config.toml
norm = "rmsnorm"
norm_eps = 1e-06
rope_fraction = 0.25
max_grad_norm = 1.0
batch_tokens = [65536, 131072, 262144]
train_tokens = 692400000
max_steps = 4890
Each number is 50 + 15 x the weight over its row's rms, rounded and kept within 0 to 99. Layers, rows and columns count from 0. The size before them is the row's rms in percent of the matrix's.

# layer 7 MLP up, 832x320, rms 0.184, rows 777-783, columns 0-159
096:44 42 78 60 36 51 51 25 47 56 39 40 63 42 51 57 30 75 91 33 50 64 55 56 59 61 51 37 59 75 61 47 72 51 47 66 38 45 44 57 47 60 30 26 32 47 71 55 66 66 57 46 43 13 45 87 38 27 40 24 64 42 41 41 32 46 33 43 69 63 90 77 56 39 56 29 60 51 63 72 44 32 34 65 46 60 83 41 49 35 74 53 33 53 68 55 55 58 59 47 50 54 95 59 47 66 73 61 34 26 62 57 57 45 67 56 26 41 36 43 40 68 30 41 72 54 57 77 45 66 44 65 30 51 44 47 53 53 33 57 16 84 69 49 48 50 47 56 58 73 35 60 54 64 10 64 41 57 52 31
097:18 36 41 36 28 63 53 53 62 47 53 45 43 41 36 53 34 58 48 54 39 51 67 71 61 59 55 38 84 63 52 43 55 37 39 36 22 25 28 62 37 54 52 52 52 73 56 56 15 54 50 62 56 24 52 39 59 36 73 44 40 77 26 56 30 74 46 44 56 21 33 40 37 60 22 44 33 70 31 45 61 27 51 61 32 52 19 45 31 14 65 89 39 37 47 57 64 58 53 25 28 45 40 53 35 52 46 81 59 58 76 75 22 40 63 45 45 36 42 49 33 17 42 60 52 43 68 72 42 41 22 27 43 51 53 38 50 70 48 53 43 56 50 63 49 65 40 89 55 46 45 56 40 50 60 43 25 80 37 49
093:81 36 63 24 29 60 47 67 49 54 61 53 68 19 52 46 45 49 80 59 27 12 40 63 53 35 43 45 95 57 52 52 61 73 44 35 52 35 54 56 61 48 40 62 40 54 47 55 51 41 77 57 38 46 44 80 69 49 43 47 57 66 58 64 50 60 29 54 74 55 09 30 42 42 58 54 28 61 42 42 50 43 31 31 31 62 41 57 30 40 42 57 38 52 31 56 50 53 63 76 24 61 05 45 68 53 48 66 29 48 36 36 66 38 25 45 86 40 72 36 32 42 74 67 43 62 40 29 34 82 46 58 66 22 58 41 40 46 72 31 54 53 58 54 44 68 37 43 26 50 38 53 68 47 48 32 51 52 54 80
102:44 64 51 60 39 30 71 44 69 53 42 61 35 66 54 60 51 33 54 68 50 39 53 41 62 35 22 60 83 52 76 60 46 54 44 42 60 57 27 27 48 45 20 54 58 34 34 47 64 48 45 62 98 41 61 80 21 64 56 31 73 26 45 59 53 60 51 49 34 07 43 58 50 62 43 48 45 53 57 53 53 61 59 36 50 44 40 63 41 37 41 39 31 49 42 57 33 62 63 54 35 36 48 64 81 27 65 68 50 91 27 29 74 37 45 61 32 50 56 40 40 52 62 82 40 41 43 56 41 55 37 81 50 44 36 60 41 54 54 52 62 65 47 45 57 47 47 73 32 29 69 67 50 68 47 71 22 55 44 17
104:21 26 60 39 41 37 79 42 49 58 59 54 40 65 29 58 68 48 21 33 36 85 20 50 44 40 65 42 17 37 29 53 37 21 84 68 54 38 47 45 55 27 61 44 40 23 31 58 52 65 47 72 37 61 42 40 80 52 61 58 61 45 60 66 63 38 73 20 62 50 45 64 49 39 39 68 49 30 60 53 34 21 45 50 59 52 56 73 38 46 81 30 71 49 34 50 32 45 46 47 41 52 50 37 66 33 33 49 45 80 76 65 74 57 81 59 50 57 45 57 25 67 33 53 32 46 50 52 54 39 65 17 42 36 55 21 71 39 45 28 43 63 33 56 37 44 75 49 25 36 39 48 29 49 56 63 55 43 44 50
107:51 38 42 65 64 48 67 61 78 42 59 55 51 39 47 73 39 61 50 45 75 33 49 70 30 43 44 52 24 85 60 48 54 30 44 28 55 73 23 30 37 60 41 49 52 31 30 47 42 56 45 60 55 36 78 58 49 36 79 46 41 42 41 53 56 56 89 67 56 43 37 49 55 47 53 39 60 58 51 00 53 55 42 67 32 66 41 40 60 31 53 35 34 51 62 25 67 49 59 16 36 53 35 60 53 54 91 26 57 53 61 59 37 53 25 61 77 64 66 59 58 52 45 59 29 40 41 66 39 76 40 55 51 54 60 46 22 42 74 47 52 67 33 24 58 53 19 75 74 75 48 45 63 64 42 37 33 77 44 53
099:59 25 29 35 28 43 44 50 39 39 65 43 59 10 59 43 52 60 37 45 33 74 52 59 83 48 63 56 45 21 35 44 47 42 35 37 34 27 36 39 47 46 47 41 50 45 45 53 58 69 77 72 47 47 55 41 51 34 36 50 54 70 64 46 38 42 51 38 67 38 46 70 34 70 31 72 46 42 50 43 27 33 51 70 59 31 32 51 72 42 56 55 56 52 46 52 51 72 30 38 76 67 60 26 39 90 35 62 65 50 35 56 35 41 83 58 34 52 61 45 76 49 81 51 50 53 45 52 34 68 26 47 49 59 43 47 57 91 47 27 30 30 53 40 40 42 30 67 51 33 26 59 33 29 40 45 22 74 52 39
# layer 7 MLP down (transposed), 832x320, rms 0.173, rows 777-783, columns 0-159
099:35 61 69 26 49 67 42 62 39 72 20 58 52 45 53 70 59 60 48 56 41 32 50 43 49 52 42 53 66 65 39 74 44 21 38 52 52 65 28 55 72 45 74 49 24 46 42 63 21 53 53 23 61 45 50 43 73 64 52 40 50 35 74 50 10 54 40 17 40 57 80 66 38 41 49 35 73 61 60 39 61 39 19 40 75 57 43 38 33 48 66 54 57 57 36 36 56 39 50 44 61 70 62 62 62 31 43 57 47 34 53 40 38 41 80 33 61 44 54 46 65 45 39 44 39 24 53 24 68 49 69 72 26 68 71 50 50 55 50 36 56 31 33 47 88 47 94 52 26 76 64 41 57 83 63 40 58 45 46 47
095:40 67 53 60 52 39 67 45 25 46 51 38 54 44 57 50 43 42 39 50 19 65 27 55 33 60 58 57 64 34 24 76 72 38 70 37 51 47 39 55 49 42 43 38 51 39 59 33 45 68 53 34 47 54 37 29 62 29 20 43 52 19 76 49 37 38 44 33 67 40 65 50 59 50 76 24 56 42 35 44 51 26 62 57 65 56 68 46 49 58 70 63 57 06 48 75 33 52 44 48 76 33 70 60 38 36 47 61 33 63 58 49 43 29 80 72 54 51 55 35 53 26 51 61 47 45 45 39 65 62 33 51 31 49 41 45 62 67 12 98 43 45 39 41 65 43 17 48 36 30 29 42 57 69 30 44 55 76 61 74
092:32 25 23 30 73 60 48 32 46 38 59 38 64 38 64 54 60 42 88 39 58 43 40 54 47 52 39 51 43 48 57 56 36 54 52 49 42 39 45 83 31 36 69 47 48 71 45 47 15 39 46 47 47 25 38 40 42 43 50 46 51 25 15 53 77 50 49 58 67 40 44 15 67 35 56 40 62 42 45 55 63 53 43 33 61 60 40 49 38 60 39 33 62 76 62 70 37 67 33 22 91 47 21 71 51 58 57 57 45 56 28 23 71 56 36 39 59 51 68 27 39 54 48 65 43 54 55 50 54 39 60 48 53 45 45 55 46 43 22 33 52 45 57 59 76 46 50 63 30 40 60 52 32 60 54 40 46 41 50 61
102:85 46 61 65 26 36 71 28 50 92 63 52 62 70 75 37 31 48 27 45 60 51 67 57 45 52 53 72 65 27 58 55 33 45 45 67 26 59 50 55 23 43 39 21 19 53 41 62 46 25 31 52 56 55 36 28 61 51 60 78 41 56 59 58 62 59 64 39 39 50 81 74 65 59 62 48 59 62 34 44 34 48 51 87 66 54 70 72 55 51 51 49 34 55 52 42 54 42 55 46 54 23 52 56 30 63 50 58 71 55 57 43 31 36 69 44 60 41 56 75 62 62 29 34 71 48 35 62 35 67 32 55 21 28 55 26 55 46 54 58 28 46 40 37 57 82 65 84 49 48 30 86 43 52 54 50 50 58 37 64
100:72 52 38 57 47 42 52 59 50 36 49 50 40 44 49 53 49 46 13 49 55 64 41 50 64 25 33 25 34 49 39 36 47 57 50 76 62 45 36 78 60 46 06 60 35 45 32 15 47 77 49 67 65 35 49 56 53 31 52 35 23 42 52 53 83 40 65 50 67 41 56 31 38 46 65 59 47 29 65 76 67 54 71 59 47 43 39 53 51 81 67 45 47 45 31 36 64 53 52 56 47 59 72 28 37 50 45 64 46 30 53 68 41 49 55 52 69 64 62 64 47 61 69 44 61 49 58 59 23 56 38 57 56 48 53 52 07 55 34 56 47 27 60 58 62 41 60 33 10 31 38 43 58 46 33 91 53 46 74 64
103:38 78 36 42 63 69 60 43 77 62 71 56 29 53 65 62 70 62 43 64 50 38 75 57 44 48 23 65 29 52 71 45 59 41 42 58 11 54 55 63 54 49 55 69 46 30 66 34 34 69 50 47 32 46 66 60 45 02 30 52 47 64 32 34 36 54 54 41 40 49 52 60 29 40 60 51 28 49 39 36 35 60 40 78 79 63 35 38 61 36 43 37 42 26 85 45 74 71 55 54 37 62 38 42 54 51 62 73 51 25 31 60 50 28 48 52 54 73 32 54 47 70 78 52 69 57 35 39 69 46 38 41 41 59 42 57 40 33 37 54 43 41 85 43 45 27 44 68 24 33 30 52 59 84 37 34 46 36 55 66
100:28 44 65 83 54 52 88 70 54 39 49 62 49 50 41 48 48 63 75 33 31 48 45 36 45 32 65 57 24 65 32 57 24 54 46 39 45 73 51 39 39 42 49 44 74 50 74 62 44 43 36 41 29 44 25 25 26 42 57 56 41 53 59 59 48 47 65 42 73 42 57 23 58 26 43 50 30 31 77 42 51 38 60 11 74 66 03 20 35 23 65 60 38 35 48 35 43 64 63 52 69 52 67 68 33 39 44 50 60 63 59 36 54 23 48 40 70 41 44 63 58 70 37 66 40 44 43 69 59 39 35 52 38 64 54 57 38 51 29 38 51 44 09 60 69 64 20 59 23 45 41 36 60 31 58 70 56 71 47 55
# layer 7 MLP gate, 832x320, rms 0.173, rows 778-783, columns 0-159
097:51 52 38 52 59 57 49 38 51 45 38 74 44 47 52 80 67 47 64 57 33 54 78 36 52 44 37 69 68 45 42 90 63 73 53 41 42 57 36 50 48 30 46 29 54 35 53 31 34 33 67 54 41 19 45 40 44 31 57 52 27 38 46 23 70 61 35 54 29 47 63 27 47 59 64 68 55 38 64 56 72 44 60 56 44 39 39 41 50 25 46 41 34 53 60 43 21 48 82 34 47 46 55 27 33 45 25 54 46 58 27 46 53 46 37 49 62 46 54 43 67 70 49 29 30 62 47 66 17 53 54 56 49 43 74 55 51 43 74 30 38 59 30 47 39 45 45 65 92 56 61 66 55 40 52 56 51 77 60 76
096:60 18 62 63 37 37 45 27 18 20 79 61 75 54 56 55 23 60 56 47 62 35 48 48 38 39 67 56 49 60 60 36 27 46 71 61 54 73 53 63 28 20 56 59 45 72 82 50 33 66 48 37 60 38 54 44 51 23 25 57 44 66 68 62 45 59 32 60 60 50 39 67 66 52 37 52 19 53 59 67 69 71 69 38 77 64 35 44 26 50 66 45 69 33 52 50 74 31 48 77 55 43 35 39 66 47 53 28 65 41 66 62 31 51 60 60 27 33 75 35 69 74 36 33 41 46 54 53 37 22 44 48 26 56 67 33 71 49 48 40 99 38 55 40 73 34 46 56 46 67 62 56 60 38 63 73 49 80 34 41
101:65 88 38 78 38 47 58 63 33 35 47 45 57 68 54 72 45 35 42 53 47 44 26 57 43 40 62 39 59 38 48 38 62 73 70 45 47 73 69 49 56 57 61 38 43 57 79 47 62 33 53 62 43 50 59 68 46 53 35 34 61 33 39 38 66 49 70 18 47 58 87 62 38 57 91 62 47 62 64 58 50 50 47 52 36 30 43 59 69 66 63 73 57 45 21 33 27 42 53 42 53 66 48 55 50 67 59 34 38 39 55 54 16 51 65 32 90 54 42 77 39 39 37 56 46 40 33 51 50 48 59 54 61 37 04 50 52 51 36 63 47 35 38 63 82 63 68 40 42 71 64 26 55 52 57 60 44 77 47 32
107:82 45 39 78 33 89 53 74 49 31 74 37 37 74 43 53 48 37 40 29 36 57 14 36 66 23 54 43 45 56 35 29 35 56 40 68 52 47 53 44 41 30 67 49 56 39 40 20 68 28 60 47 59 17 44 49 29 46 54 34 35 39 55 30 80 48 69 35 59 38 71 39 82 41 22 56 44 29 49 47 68 61 52 28 60 44 46 65 65 49 67 56 33 62 63 56 21 32 47 55 29 60 60 69 69 77 74 44 48 40 35 68 57 62 68 57 41 41 54 69 59 49 31 51 73 40 40 33 56 47 52 66 36 15 37 21 44 44 53 55 60 57 70 57 73 54 53 48 45 67 56 31 57 55 40 23 48 35 69 73
104:40 43 52 46 46 44 51 23 33 54 31 66 16 47 43 50 55 27 41 70 34 07 33 45 30 57 67 28 69 35 36 47 44 60 44 73 43 57 62 43 67 43 58 29 51 39 61 52 54 59 82 38 39 39 52 35 13 54 28 60 25 65 68 38 67 69 70 59 34 72 50 52 57 18 66 38 63 68 56 53 30 47 40 50 44 57 48 63 44 29 58 43 71 78 72 34 43 50 39 67 28 45 51 69 51 57 62 75 73 54 61 37 52 56 45 63 58 55 32 37 40 41 36 57 47 74 46 57 42 31 50 21 75 24 09 50 78 50 55 55 73 41 48 26 71 68 54 40 58 51 44 52 29 26 70 90 54 84 18 43
103:51 87 54 47 70 59 45 58 63 43 74 56 40 43 49 66 48 39 33 50 42 44 52 52 52 38 60 47 61 49 58 48 74 54 76 55 66 67 73 68 86 57 64 62 73 84 59 64 49 40 63 40 22 66 72 59 44 55 50 41 56 33 44 42 53 26 47 39 75 58 64 55 66 26 66 71 63 62 35 33 55 24 49 29 40 36 58 48 48 49 27 45 54 37 56 28 62 57 48 51 61 32 31 40 71 40 70 47 70 59 73 44 52 30 26 63 75 52 41 40 56 32 40 49 47 35 61 63 76 24 58 49 31 70 41 74 51 63 53 59 65 39 42 57 36 42 47 14 49 39 91 46 48 60 60 51 46 32 62 52